config.toml
num_attention_heads = 5
head_dim = 32
norm_place = "pre"
init = "trunc"
init_std_up = 0.0328
init_std_down = 0.0
beta1 = 0.95
beta2 = 0.95
lr_head = 0.00853
max_grad_norm = 2.0
decay_fraction = 0.693
decay_shape = "linear"
Each number is 128 + 32 x the weight over its row's rms, rounded and kept within 0 to 255. Layers, rows and columns count from 0. Numbers have three digits each. The size before them is the row's rms in percent of the matrix's.

# layer 7 attention key, 160x160, rms 0.169, rows 54-95, columns 80-159
099:120101122144084131185076120143094126104180086212109155116044108096118074117146103101128113175143119159061116146147161117139152122173168144141201095217120105121158109137120139129147153140151068129118148128175176094101176090103125086139122142
096:177035173174126130090158213112101084109084162084115154130151160091115119169099156102103167096128181127142164116143128105069173111123114146124148125107113087126102136097134159090158117143148085133150152153149104185102142128136143128172122159
110:133082093146168078089106189141088108148135175051063135111155173130084117165149122081164131131116135120134098174098151143134159136101148106120129123143128103121109124141150147166095158124154102099124120132122179144154128084109085218137151137
101:136086126132151126118084166123063138089124136112118166133148082148117091180125186150211105145113188118136101063103085106077126171094120097072112104112139060153187138177138139156156162158124125106121088162173137119140175093080046091203111102
112:129137192140163131152117195098137135103085162120152161169097110107069131121084111111138198150121163123165156132089207124069127095133147127125074087067133093118052168162123103136136134167147152133101124143113122111122099104101116068152114095
098:113100076143135127141204136118081110163100155171135151072085111105138169114150151158147113089179110155099137092173093101139118173148104162119168134168148083154169150078084071109163138089134099117120156139132179127122088133164101142157180112
103:115108106124147137094086117123079120148119093146127069179175172195128099110143110145045196224131168096117150089147160084104113133186149092138130114147181146120152162116098144100172161087110155103113148151118101137112153148112139080194070146
102:109120106078130130138148078133120121117073093192104134109145154148054101141107136120149141184128104080110142185106065083115178124126133107168098138133161133119107102118104117129106108165138146132115054174148145125145123172082187074108121088
100:151159170110155116060165082161081113044183116128173102122110134113119138147117123137138190160142184076121130085130110167115131095163161095143156093094105125146168089131129115211111145147053067149112099088162104148151129106158088108101145069
105:098059182112168122131096130109108134184107100152156130167122143127142098150123111102121106116088074125121101084194109125152074112122130135176113168124118136169098110139144129104115150109140116138138121148100190148129216109129110151158134147
084:153141109129175149138178101150144135088110087148169096103145174074143167111149162068145136142125118113132131134186038096135143142155179126120118128121126124162159114094113130133130120123121110092182095108071089111139138186154179139124088044
094:139112079116133140211026158087137124113201126118095124117107140175081139090126094124118099161170144125140144162191112125121094114129091163130118148177117122105123137110177100161142127134176144139125108093090176123123132118076134146135123130
092:174096107095141148122090185167101075130100134134130083142133098126156157107103156143110110089146195101151192103102111123133100110133155159134162142127133164055189118151197073098134060091099131099150113135140095098141169135155096187113049070
099:129114134148087111112093086152076126089135135140092161167122111104123157153124079131182121151105124160130175156048141097186162122119113063149107136091135096154157144211159116164125198128147149149156108146151082108121089074122087108166141165
094:105081134108181144227133088142094152131165122089112108116132133136192124108163152184086132059101187095109098117128145138168127116143066173185117152120167128155125146095077110129190142135147194095174092170101147175115119139105174130130131162
093:138142123106117109144148074134112092142123127161102112124135097135163117131136137080113110173105097123132120185113119123106118135092134154151144160077123175112131121057108113101160132117088074113155156140199071124116153104138201122114183158
091:093106110150037159152153097115081132117172091104136143164081126097131138123091159131194122073116061099146081184102095123120140111134138113144124126076091156154080143102103113128120061150111142155136134065151081188128154193103090061166169121
092:092100149200108117107145124134116142099132111117149104124167179137167151160111102116132117146081096187109123157137163197122141180168125103133213080115177126106190130212147124143178094146130118116092117081101161122074135198150111164078116129
086:129155164131106109110143122170102104130205157143134115148147120094164179103146193144137159165151122126129142191176141098109144098116129155107094079130079146116165128120075139144081153082159134100052102091139154066110155194138153103115185131
089:162079160148114131089102108102136104054114123130164116163111128178181145132137064117166114133061196163083106136109062160150123088121170129153126156180215154163119100138059145098100110141089189160096188143132125104137067138118095140159134139
093:130131177112106065106083106152156144126091143167132115098136122097151181112133173116157098149115083133162128124140133093104101096074088114214110103112143129125106118145160119161168091101074147128116139064116142105166182157127100138093159171
096:085130096103125128130087113141142115125116135126046132057126167153134091093155113145087089131073141157145154102157136194190150156150152076153110133095184125148132079155078119098135107110132127146152133139123191108133128126120119096075116104
097:115128114120158113162143087106144094138146102130103170095136090111169162041051171121161111159118158142153124095156071135089112138126035077163093142155114108132117138105105123107163122192115070145150094128138162134097193111103220129092137194
100:090100081132116157031083071109163135094162047163166118139044123131122158137094088164143149138075133112178114162112122155172124092136199117107074116118166108144107161132167105107088138133134120085181120177116131149122066160182145131201109134
093:156105136137133139093169115172071152194116134175115109099133117075120099135149163119155139140174137119144121109129138065123180151153158103147138088104126135131190164098121073110135131146102142126138096100105112178138132135118186082074110118
097:129112149169077115086165087149106136091113162078130166090178142093098105114119153092164088101116104132140134110138125136165154112123131123095205226136149060116093096151132062135138136172122132107138119080152047083160095110155125118157176164
092:091115143146155110176112116086121169092111113146167147117140105102164091112183076140098123129182135135117116089090136132146131171188140109174143069173163105116141155111171195115216153159111092105074113121142138192153083139111122134081098107
091:122097106110118129102060075117137122129147092118154120087179109154060119117127119127117159071099122099155146122047081089128144165154125215081185118077111175115147104183115168145127165100163151085127141117069122159098169145123151108140175121
092:117123168162147145109115181185103152164156176135141103153047101102120164170104099112115121132055173152137149146131136068167141098108188075110142138144051152105103113172065132147199068146143183149155146134153119140094135161170133153184200131
101:157206125158100074117128142168130146070098113151041131089102098083147134157156118149103153119163180123124154153152136136105133182168122127100158093110188160112094114112133103136103176108093086129132085141115124039196146151085146097174119122
092:100088091148129155103101169141094109166096131168094105150131120127156132110160134177161064174145055085091114110158147130177125114113118151080108134086132124109128111188116133102173105139112148105145038123138155149166140097119165157147127083
101:124134076121138136081180097100130112152131139105170151186104108119107075136126134126161063067183170146142096070124120118149161111124135173118174078139142104143101079159140170134120173153127137079098122093120103133121096153176134094177118097
090:147180080082155083193131140050121163194167109166099102104089122133106104118141125126112070212187116114158080048156116130127156151123160112132107135135176105068127112074111136113134125096160102164127070121104131112147143184130116119148120112
088:132155129179119126154040185186135140168122146106112153154165150177192177128101171173177130117140111130142140126125114077110136208156190124128106090104067119115119077111131172120173147093075096154151099112152078111117143122136081151112104134
089:138141158178146193098159162129078061185173107151125159113122124132119129157163152132107101085104112178095081160126098135162121144120155158114075167101079164118132126147158123104144089101086109133154162157180123139132112093152181111149183115
097:108125171172106134170105110145087141149142165148166154105102070083132127097088149097116084073098152122135124141138160118158165109140161061130115120065081122146194123179102173120100113117138097108203132161184128121139126119116118149109099076
085:099123110124113102173138106113159129150136145156095106150120154153098145184152085166140154114123069137203143138146174107105166077104162117160159098115166137154147194126159140056136133121155145108127157161094099142232068140116106140135203103
091:128158189136151156146161102175168146129129109112137145185098134149135178085061160151120103088111093171124167153156094113096163200071087091096150113087156132142072164103125159126116119098078124126096093157123149107147045128111174119158100092
097:106086128175158144118101161113160117077176155105187147242090134071081153159145165097133130162116097130066110088146128124191137234142145116160142140150117174146137133141084107110109154071170132091113126114113091058159104099140102126141181135
097:117116103121128105133160121149159068081095132138124135069109072126102185088134153232123145127151096127128124086213122133118222119151088144130166120148147111098112130089080171115145112078200127136123073159128105131139117088076132051135126136
097:141116115128125094115139160073136153094141171138132147093124128109050154048133127153132148129205129139132132155138114159104132095160167102171120130148115147102136091153137152117150120101166108153094164086134112143118118132148149150088113148
097:165115164171137113130145127103143098136156113125169156134096109084105143182151125160151163085120178131106164169123111157124139126064197143156142169169139171151073140096160143149098111138107134154119134144103139129171131119058168147167113189
# layer 7 attention query, 160x160, rms 0.18, rows 55-95, columns 80-159
101:135119105142125102111153173113179092116177177127141114085075116122126153117100082142117127076136180119153155175088160138141161113124070150135134102144196071069153182088178135118173089160128123169092161209116137172119205117139164154159077114
101:141132087132158143077066204096150104118165140083081096146159215141120118167146097146129150121134146138132102172128125110142117157096149084103095118129173083154133121116128168109106154137081164165137124125108149112146186098120089165089109136
114:132151157150126107106116101118101122093151158092053174119141080171114105126090096191182115132115172131097128116121110121128163163067131089119172133133117095140193131136128126156157154117161089103092081147145128061131140096115086137200108085
093:164131146199112107124058178093111156104114190119122193139153104097075150109083164150120178158159175125136174140110131136085125122163120070136102117100136143077092200139126100129138088164165150129143188148141147109129154114118205092130131113
100:154078075149109105144200107120058059119115138130079071140087169143119083100149134151148128118158113140162140127144092094139202121142163098139123112193163170103101174130118090126120149051168088142142156115183120117049104167135146159155143136
127:186094158110177182132096133144152102152149095138111130172163104146132120149121169105054132157117106111154131096167206096103076149165113100135130137121122101162113174123134141099123172162073081070146099139145177141149152115137133099153148149
104:154119095077186146153110099148126157112134110157107135091163138137096116125135100090113167157099124091109104166124134132137130125141152142113084087083129133159075211111147115120122120147073120123130080121131165159140136129145165141114147143
124:144115116141198124091123069134232115167140083152146131136145184151144167168132203112115127125130164084116153078128097135100124154164116159156119162069065040124116143134168106117088123178102107097122141141077159097133140144121154140061109111
094:160115169174141144169135212115135130163119089078152098125129112150157085124091123143197087113156138117097118114177102078119120123121120110086134117151115127126056114130160124166053144109127073152135108198087193159141120105091103154189113119
090:177120120131153133169138142125140185114146107113152151156143170164116120077136162101093124155089168141118077193199148127135113158154147136079140096103111125081156149145159120126115092209099077119211130168143116109130186159131142104107035070
088:110121107101107109145089165118166182082162110094095148135130096158120177101170120122144172145105169102184146145186043083164147109141108116108095154127146125159110088133121111112088042132152107135123107133189075108093145117134171093159164177
086:151096074098167118143094143137121071085111131103158173135098140099168099119155128071149140097093126118182136113106123147116107113104123114147152091180146134078217096128148092045098131115194165155159106125113147111100144058124102079074144083
085:135136166110075106190119130103079117189133156159079137120139105095212157200169190106127107147182063137151116155075160132107110128136092117123137144071142166137126126106161119123143145143123085124148080117129144136126093130178097159144118091
091:100127137182138132135113108158139154104158118120064086141123164097132099142089186129071058099124160106152135124139095088143174136106077148116147137082183085141115110115087108118130077187200154124198147211074115123124057132139150146119083118
083:175077142094139137151131125160060155126086104110144101103139177157155087093130163144171174084074128135178121161167129116117114111151216119139108177176111149129151151085042170132126110118118121110157143179146149148138107102132158118063151124
092:110158117107057129135122103149127102104104138124091146132106128107100126145073142159124175119118160080070089110155071118135197140073202171109136134064074135145087079120167100177128091143140089111153072112164097142164130147159145152123152109
097:116137209110104142079134124169115132146114146143125172143194080106059176175121146137113170138108127150161133164138124147112103071164099146078168134145088102152133163186139196120157068132081143127130171094120091132091138125149107094175093089
082:179131137105122139128091133106078178015126123137123110106098190113171173106080182094102167156096122135142132132139166153107074071128175180141060156095159195152118077120134182056129118121150173162086131087162129092161091179123138121140172190
085:079158156110092119113087129093164131103095079150081151134165150176122138167124164125113122154114101181054095126136110143054075075104137123113136111151132126063151079099121152132074121163077081171132142083128150179098125077139156127143137135
085:110115146099203087134142122184128110073076086172100127075115165136086113120200147093178101111083085123124107130137080107094087121140135172176106105117101133076150059183130127089196095083137154109125113090131108053153098079132115080125136075
088:069106081118112096130063103177151076149137139098078118131130118098117101106112135131084050079132130172093111153169158143197185131106101162122144180178150098103156120160112100119121128126102166168077134084111106168121111184154087113079166166
091:147104148194153135114139108085143061087134106140140159092120154165116121092128147120122138087135166127126110102090113110137163144075131127173208193152176130112146175179036107099163098131114122103127135156144143134114177092080113121086119133
090:119079162090123177102103178129149164123129126143138174107105138201139143195076124149102148122121141112115126147177131130165109149136158154103104103164110087112126152127192115106151143173095076143132111161105129092160129105160097183221134126
089:114091158125087088159145159124097073126153113101138096132144147104057114141069192051120160101072071134127116097113131146159141128163107074145104185139120077075138196117116133117150192134137127158152168106101171128123104114127183131061107113
094:145166097177061129126106090160066125056186072134119155144167150104201113126094195138170078122124142125134126082125103160104174156158099136100114116111155137142103094121153090118194144166120170141105115133146098132136126113179115129138094081
083:058146144082140105110167112115109149086136099115161167146158086134120083112146109058149103109167090119152140126099202121181131133124082144169051094151139089167174110122154174119101122129119118130066130134100171200080128067105105114106104085
087:123114144144080095147127156149128119092112129137112141123114104083130101118094185131139119139118134143158089135092113111154067112116114176141091173154120149087183077149206168126108138098200147064140105114121098185064144164131121053133191108
090:162113113122110165149122158167112136175130111139163161117068172094103132131166131141170117134086126169117123114127181130126139104102169114149163112121103167092114177131104197157152080194142165109160125167137149143147118112160119122094145151
097:160105107135131077164151165157080138064088091136122124081148115166127071113150111114155124158164118153110181136152129179120116131201137091126164116130158118158143137159094077162090171063127164149126129163111181108142137161151130116072132160
091:154155134171147179148102086170113128146125151161130149153159105114126161216086088112092136184092078084143117161184127144154124129097133172155121116069168105164090163193109138129087109129109092108141115130121129116043170111150130129150164163
099:112123108085126183094164143164157100117107091146130190108178057116087122085140115195137099154139077127107177098141099158117115097137146162171167109125122087112109071096109162116083139141168121090102185154126153143105082136160180073148127137
086:157133094162135073125087144075093109116087121149190125102102132133186131125074117160092092143176077077135056143129102095133127135179184123120152155158159118107128148171070116146179175102112109104143115149163110051096148179143095155205136159
086:097170137104132085168106162125097153174149103165099164166121143123111126107099110162148141151144096128201176112067163127127078198137177111169153134129076155117156116152102158137142128100134135138153161098098154093105201155168185051121111201
082:163168073127114157159129146144097096164081123114110136089129098105100123068179157144125161123146095116107087098142105160093122161129103156091126166158083140109119179166133162139135143117108108120138100145087140167115093104182212113137113114
094:151190092178140120124083168150127133142139132105146193079146056098151119105143137108123103074075113098075117043133128092115082137115170183145102167047099170089165127139153146184118115127095153143194170128165136144114157045142152135110130079
083:057112086146129167149141114069112159149149129163117143123157152144109138101138111194117082100052046151113108091196147049150166180156158151202054101142095125157135116124127126110116116121144123100093113153119116148132162170132102159183138157
087:153166092162196109164140124131167121090061105126090080110087161110143152096158134112052143082129107192102126115105112145084076162122071155129160116072152183149176082125187071163153082133135102134116098126117134140146117147075181094146139174
096:087156088190153132106140153158128065122140179143122157215117132085067187108160189129181192164144094135118113102125145067147133068160104176127080139155096148114166104070109109168090076129108190130137104149116114112158117114139152092120133104
089:153163092137052075127142148093131127089112113149149072098053115104167085125117117155166143100132130091142147070172088110149174111132107145160129188162173105163153107121162096133111092102181093141034139123096115128061145058159159151126072194
092:153142091142130058093132156105070138088069103166127173160082092188076188125133122121121157203156125119152148094134089186172118078157127075193149137208094158103115101177157107163120134083123174148142125069136115128121122158106159115124116100
091:119112112142140165148182154091098120119093084065174121115103137123147088095113138176184132058163213186078106087188149150134123155212129114102079141183128150148139076101125133154133141127095131169111080141119137122162074154107143133132128156
# layer 7 attention value, 160x160, rms 0.201, rows 32-76, columns 80-159
108:150171103126188083130065100180135130124126114099099098110111160107135163154133119054139167118130140148114126148114096087102114112098168128128145087146167113111112114111135197139207138165125130074127119152093154113165097137077199113138137093
100:154140156054116138128078141121128132107121126146136113202114114230193130092166081135152146079107156162096109143092096147086139110180184109131133127141117152142068117113141161135121077191119120116133163149131111159095164178127129106112045073
099:105180150121121127151146096084076100124169135172122147147175141141146061150113077100198156112170168163112146110147145124134118155107191128111130106110109115142114119152087090082147086129142121122162120144111150121084147139165088128127148063
108:182152102117088128117151146092156079131092124132071126162119116165094106037128177103156106127207149129134119098119124090139133128062136168148089110114163128171144100182109135152130135115123154155071132156116109166131121154161165112133131080
112:134114113145165154091188092149096145087153153116134159116113116171158146143142077146130045073103130080122117116123159126070112177088093072098098103083160130133176143182162191085135113098122143109174102107155115175154117180079166059123091135
106:126141094154128117148163151178119161052119146075160064189150104138121165146093137151100141106097095163131101115161131068116108106104091104080161094112151082122081177153205135066145147124090068156199096153086103094116155156137106088109162133
103:103079141133143152151110065154094112159079130114095180062190146111117101125115080184122121128187125142139117087105168135131143141110073120096125117159114155126123110166078173101129122102163095204184137095154107095131145126144102087093126195
103:130157113088076166121152127089167113124133090095112158142065132099118148138109127080147163093074114158046138145106159124141092127085167097219111121148097156135133129126094113130134111153068107152096107123141147204103132170118133124073084166
106:117152151114146154130127117138123101162097127055147074131107063163066066111079157142095102159150154135148118170191157139165152047116113112096097097124117089098166158126106103128146119125092191050108127101126135203158154146142129102194140154
097:159072179162086133192111126137115145110105081115137157130134130101125142131123128158109094124132198091061144086083121117125143115165145115097095093110143093141102117131149092137105143102140126093168061101103127178153116124154146163071036118
095:158129123139095098093091187118128096135117046111094176088089114091051127104126168139166152110177115099086092146157175101167087100096075114177158143163099134180135128159138113148103082122081098104149110152182132094141125184115111128132091124
109:136195172155118123149119150192127145099113088146164136064151188118144097166119117125120085172122157111188104101137099164103110085148127128093105114114187135090038125110098187119131163107098115076113099115150105169126118117168141087109114085
109:145165084179138094134136107121064114124190200065175125116184145138105112131120098131109119178149137152133112071095102053139128136107133123096155094158087103184147127107096149110064077155119140110127129112048115088095084156120058087176125081
107:148134064129114158088099142122078147158119153153076148100124149165136241129141145128173132117096123093107125119155157146075136101150126101104140135140124136106128138089114170139145120135108150097197135115061074078127105193154126162127060104
095:157100090114120186179130172145179136164147161134070131125162169176175109089052110132098169131103064090097129082151158146113149142167138106099100123062106127096178134108125101143123129113071152158132085095172122081121165126119104086121133112
100:184080110133155167132137103149134134116089167078143214112161144152107142112103124101112158111058069147094166088135105149096153153117089119157108145121175127096174147108105087167213128101097079106138113096121142041126107170113069134120129157
108:097150114197127141150152122081133113118132105098137143118060080113170112148130137152114135151072161148161092119173131075059145126161180112091143191103135075088109049144145134143094144154183162120108166138122115185128137094137141159140125124
116:210118211127136187099120140126113144210119168174127124117109160071142088150144079129114157122144098130147140194079067104108106127163104181169101106113129099136144110117110154147130145151173133154122153077163084075164146136160096140170083189
112:172186112099143076138153134061135178172107111118107134107192085051161147098134113127090127115092137202122198137135069165123183116135147158117118134142128139171158137131120125120107153101118151125126068100085121142140154122111155137154135149
110:184150155132132097131109140089198133172111130122153096134126158121106128160066141114123099148116162098121090164127127139129127159125144165170111118107174118107163135088166156188169165139124118085129063072140148083144097107174155151214132164
121:130173111170153082168155128055134114157178124158111145152137072131142120150136111160134168092110144114142136213149146102167091181151144192149149075116136139088114116124107155125150157114058217169119073163095180060108134111114108173134183106
115:137179168101172191152107116116079130088157127148081103115143110119118145114093074067105136215150141129078172149141129129152141176120158207089141151127184079145087122121145134134142096122152176077081132041089129121152181133115083100157081169
111:146119069112106123088133146101232083153071101063149132119078120133092160172162142138149128168074159167164103158149174126135162168078137139094120088146110154126137119059104159095168137161160086155120141139165130169175118105157111102199087090
096:153112078131099168137051163075099123114126068152123149071099104166074101109133138083096194145110112161172140094117113124117203135141115108065155131161096157129150151121123112165104182115083175110093125085125124131119091102137154169118118178
104:093144089073059149136159153147120059161123137131096158158056090109173092134131106141151133106125109164134167117086164128142185213133128079103080122146115151101162128124093099098131168111105138087117111084117109149153128190109124117137105095
104:075117135112130071163176095121167176084131096129153132061155131114107153156098135132121118137147152123146079104125143133128166116213100102137064163138149107120064098102091125130079105090145172153066080124110100084084142110148171161132080112
107:090123158120123112088066121138109163140069133123102067120210179139153195139077147076141125139130119097131076136160152164129140087155123078101133154119092113173072116051158161070122115119156179122087143111114133143121146169086151172154166149
100:115094119155167132116133179078145131159087088085120091115097143151147093087140075039162138139086119173143104130111162149142066197144155125052101171102140145175147147147178083146152146164124124118171096063129112108193138077142144141166063096
100:113128175111111136093169097106113134084146123119107147132155108167139107144198164069171147108156115079130121147099130105109085091133154160066112081121155143182069088175129098153120091131142135100111137156132107111129154117079083172107131152
102:089180110115064182113128158108126153104076128146146140148087110091190102169151177152112192108183157159081140145129140114157092140132167139131180157074125105073117094155130134072159055153096101152159212098143144081147111100114072122131125145
102:109133055166122174110169131119113157123139128147116187119120078124139098146109106110153107202111086164125085115160130158175072136133078162143079129108097176170149111126145068040143128111096078151168083139114127117105167079164122122083112127
106:095158152172173156105118132143152159120098111201190061113040215085065164185120127168117077160131112121129136130120165112092117160128126110170171169198105141155154159083170100109139101134161119094161074058135129130103167164109105167124092146
094:095103134125123118150155187152172163179102111125125090161140097143069084136166139141105148145144057062172126131167119087067129112182129128087179113109105138118126114128116123158115152118100161127113100117102102119138161103153067200092100113
095:167155144197106105161048119131107115156109101132154178135153131127167122128088163099073105175139149114129182104135114164127063103155157128144109142149151128159125085142093160110102113120123171201029039154143074108135121120072116133042121147
098:123127153129116098116149095180098107104086160091116139113183074163135153083134105144112074173106128124096178109138064160100220109123086103096138121118076071111145151093124153142130108115134170112108126122129144155130072113123086112124134118
103:143147142168105129149083094137183135132124090118132164112146086130115087101167129106137097112143037076169179079103117116199094119114125126135139126099047130163142139107121115098146132053133144111024099148123087097116131057046095165124095127
097:140200158144115155140123120180127120144125166093146115171178233137124132138161093165107160134196110111073148130119066086111206152144144090119166093101111103159165104115091122180126100133163143159079149087103096091127110202108053086109142123
094:107123131128175134147082054091176127103138140159134069147136180163158085158071091121134155156179170127116104134200084137056127167082172123147105213101122165118149144077128121129116198089138137144134139131113091152143090142080118128150122125
097:114160137171150099151191151132125127136172121083102140110097067099161152156142121117123126153187161110078126123157186147132161122125138113079083069118092109115151094100132173115141096128123082128111111129125152121143117056119124096068129131
099:129150111108148128139078144096159169100195061151069117145071147157134099093122227147119148138131115137081123114087172163132082103156183143173106125114134106142128115126102175095156076112103114130135159052129158074106052137120118126118116133
092:056102162152083181117178117091173140135155142137077144145093147113099098191152094150181097120114121135083159085077097053160163155141102116136081174102087131102125135194103127112112178127107125109102136070141156170105096118086176161128128179
097:097076148119130075131136141103148121110192131165089143081148128133112124114068201167167134100171210153139140142157139099117135045197122097112084120170157098131123101092096164123158131201162169140136135114141176122136139107078138136145145131
096:162093123143197097131093121118116127132108112115166127165120149111144121145093111143157119142056131110110075115151087144125111110128080145090079115103118063134109134168178107100070206119142042114185123102057107108175126084133134128174107142
103:097151179129124186122082124084065151078188092125128138099126137102151116178067038130132140114080112104100093156080148129115185154222101137083124130142149094141115117143120123098105137112161140108166126122156174127166096134107128161122205161
096:139133129087130139188167150121116174150161073170136180114076155189133130138154143146123186107102075140167172182092150091188092114148154143132102038145173177092119125144068155115128157121155102099170124125147078113115045147153145133125072119
# layer 7 attention output (transposed), 160x160, rms 0.168, rows 32-76, columns 80-159
117:126183189120106147108141105125072097141157144084161119135190128175161201136166131153093200101120147129163122114141134167144149112060065110158137168082130143105132105133158096109093106098151139100160136096181142126122183076127133144093128143
092:129104139111106105162131157146148124114165170179109146111125111116170142144141168129174127097155133124098151149217099118131102188086109158104207087121104090091110137137110123099130054091064085167064107092104057155178138134090043147112111144
101:157104153103094156091116205133145165139110119087134152118062114145121138144097164092081119138123135123097180165151159129115113159179084156127146135145152075112136120115184145154084052105067127103072070044167203102112083134119098118151121124
104:165126103137078101145095089151144114050147113118107164193165151126093245103145149146148139160152164139076112117167146155158100141147134125105138169113087126180096141112121107170121139152079204145134084145141081117166137128125105132122208109
114:137099136126086144142183133126134105161115096119091102115174116121097111151137087105147164121126138142163194130157106123090112132141129123129162094151164139158086153128142095130124139161129137141153122119098090118104146167125153134134163195
100:094148173121125106164178127105158076176135166142098126094079156113135155179099084109122132188167120154110128181076109123045148154129116196123170109160129202091135092168167109136116124072158126145177145080137111150102137118109138091155173119
106:127116104119118105172167176141127113056133071141168114111120122120100127150082141134081136127106109149178137149147078134164093168142141096096150127102122131204148141111125054098066100201201106147075128107042113120194170118177155114104152109
110:110111100121086113175061166154062087085140133090124171123157186164095099170094157168106119082074123142096135166123157092155073098098187133094131092191113124112124115107105120144126140128138078194180159112151109102169122095063122111117123078
102:128091090152143187093151131105139153149125092104076091111115139146138130143165124122189118171208189111060171147187057091112075158156130131159092148160109150147076101124162156141128123107132149147103171146114177144148166071104163087136147154
102:116161144100121117087133126082132121089150105166134135043149108147071133111144150131125142113106020119135126164220129125093135114131126160151171096124111066072148146153141115116067128093115118161155150095127112108169114149145110121142158162
098:134093094132120161134184082128150150142135171163085125109150148154105197094130138097181080137138139113120138116115165161166141140113198149098100139088139147140094143062133106147058148152154104156158085106075127159167156132093166150146133174
105:105124132121161143127143082133101110150149093071159112136067118113097150135192095081145165090169100154103122179115117097109140126099142119143142151118130072089150125143116096119145119102141135130129150102171078137115131093125101119063157138
112:112101140063152195099125134121158134101115097094161164116146094118166104104175107125182100106148104158141160100162142132108108159100163165108166109154151149125104150143105155139154104137125155139135064112163145047117173127158134089114146112
106:098107091085164168149138135140113076155145147114119093105104109109116049139083157143134161094149131133156106157065168101108184127135136144082087130127182166141125169127140096128129126098092085117159104161121138174126153152098099110140147129
098:139111113130127085119154129088139117086104149138126118162127124088137103142093025162176155133091161167138117134130142160090086100156111182103136117183132128142101144167087165227155152139114095126131114083171107138202134133140124069150125154
107:132105137106144126084121115163166112091138061141119080154072146099097127136094121147097139179138114133076131097113111129162145084098195157107181107143115109067136155116122126160137100177125145136152113107126096164145139165137148135119164146
109:112146148059180096136105187077127157145077106093183185130171125165120090159181154111154139169149075090095192150106113128191111124104086152190099104143160090098122140097155170122156148155136144113158111094106163149153176119101131103144138139
115:104096106134140158138078098124065179049162073166158066119118126089109104147131198163160151148093085114111106126088144098124160130099132137115084117092172125124090144125051169212074111203128117149117124097087186106214118164187117098113152126
110:073099149135159156150100156115125178109143169120119104099118123163139111153086114188077123141114119090113123103095093085190083129098127158100135127092119095122100115144117110168089082111149088134083197211141134100064131168178078138128101206
108:145154135136126150179074153118092118072136108126097131134091116096087137102096103143134161053135114138138130147137106134140116111040112135138142126125124126142150128192089166122130133089172144107150159186211098206114081107082174118100137080
120:097136151138085133138104132079084127105085177088124098163115106116105111164094175078165100150151099140147154180110129123145107167083083116150108176136185122112110077055162154165120123139149066101064116179153063132082147186087144087107104133
112:122130106074144125088103173117097110091137083127164087094128093140160142100080135172148175122163093144074109105149071137120091112148118081142126134136097132167148112168155140134105140083097135120067147068164113147114126122186091122126173091
105:125120113212176122150067138142118129131089128124173112175135167071165103080123160104148126107204115147125186091143161125160075108093142106135144155146090184149152108180068126144131098092132171091116141145099120162129117084117170102096146174
100:124147129173120123152101120144182092150122172079110178128173126070123079138129150078175096131129109083078105093138100156176184130056129108116151101062089148073130166164171095159150125137134065134155156150145135107122124147089076193095113131
115:141142180160135147106120151115198135102088096121147079095091136115138101168153128093129109151139095130120112143122109164102053097162114126067129135145134116106137142122107154151111111094125114156065198155081144103070146056106117167132169141
103:112119132143160165160097135077155151145149136135159084136106191112119097156143117193156066144173060134124110114144119094098146122126102137162129096142144131135160161117187120098126145164155170133162125203189132171158152164163132154127128132
111:154176123106157110112139115092111138138139149139100074148157070119107124101123114113077157100115140179115118095102117106061148129100110180103151069085088164183153124133121099106137198122120134037155103114150147153089144156099079097165094094
100:145172125177152097140156145109098101135160127193134093141102179139151145151065135102152116121107080129116128095090058134121157078164045076153101111089103111120110152160106135161214045095137152126086178176162112155156110106098133177148103101
100:177107121114071086136072160119089199074121124150141162111130112139041190113122150135105131096096141125163140134192150134163129150133155140122152165115095145106179136111184176121109117141182116153120128129135141123102148180106141084131141171
103:125120125111139135097132138149160123139142185125152134164148154156108152072138176092180162107105195127153187167017138122166154163171141155160069189129160129142145113136131172146168137114127115126113164071102142095117151081100116122141114152
093:141117110081128179107110161150138219096085168184154083110181120122142135147113130099105143125087106160147165107072095120150150138127105085098160131144134118087104128131217095169100168163159095093097135107141084160139082077092090090119175091
107:157177105073169171098167114170110137202134138100103109148208132132158144164055156117147121095136168134183113149125083106163157149099085105125128164046108085121115095145086144128081136128162088142157126135094178193172122092189112080139114139
095:170166112164087125126106085136122110083122141143091181086123104145172168060101175088185135115141173185115118105078080152197122136080140101168079145149105136131070120122098138119126112145166085130142131121150137141135103136117193070115152125
090:137128087099134137130191165154171110090133079112109091108125128165093052117167148151158163137158131127153102163096120102175163158096112094143140099160121152117135151120116144130144119159116115072140154100090191139156162163176093109189087085
098:094111104129114144126083119099131128117163146183126091134031174116113111138116120147157131079161109152142081114092220087142093120122160135153121149132208179139140135144140107108140204168116071177171129123117106130142205165106170143165121069
097:121082132140106108106165125104078109104134128112068100150130112111112158162072102171128132135150178156062103137123170106058158123111130139104086116135181154088074145129088095135124103214139112138189116081079136117108130213175156066099171128
094:148102107125125111151093141083117077127123082144135143128113071138104080137144143080160099150086152148197093127100165142147067130074167151150093146205160153118117196140168169028150131143120112135154089175100150172124118088144173152185131130
097:134086138142132110088157190194118156108104111104157194087149115094104119121181147127136073145073118129107169173108155148178092096184151126094180034187197110126127140138138151099138136160126139126096145134096142092106131120170173110149139155
100:137115079104091154089045105084158155087088144172125112171135156152095072100138118133108086142055095125166083103101115118165107123105133174159160170155149093154178163108130122156110141169147146135153101117131153120147189171159133104166132127
095:121118139178100142136170119153147092131064134111132131044185119113144125158114077108123120113108137166135140116181055101144160159107105115101218133136149152123092135156094117146131187112177125117105134186099097131100184150115155166080107134
095:177129145080157073165105145120076139115115103094182161097115124110125156092100105106113133143163163105133132162166123170065147113126187171152159134174165141151210171109179136081136109145111139157163091160159095113123182124148117142136166090
099:122154134066158154113152053131081122177070126110165116180168150146164115080195050081114154138082087116121114112084112166120125132085145134124162123092130155117116118133149101138118149070111106076169119144123068208088071091150146137058123130
088:095108127118084112117137097171149148139147149084095182091154109144085152132168129133102138138128116094163189109128187108169128117189143126145141141130122178110172122091133154137186082109100169123120081113184111126091126145115159121081168092
097:125080102150115090155186114126145100149134147151113100177139187165123194106162168176118142108204141154136178077153116145158122078075155138198156117091090177081139128119124086156157116126115160122107147137087050180070117115130151138149102169
096:151109073124105113063141093153181124096128161107071072141149127085142170084135108103165069152146184152049130094178104162114157079157142107098181175091096129164098129112152121149141133100073158132129142080153198171148182121092133155165167141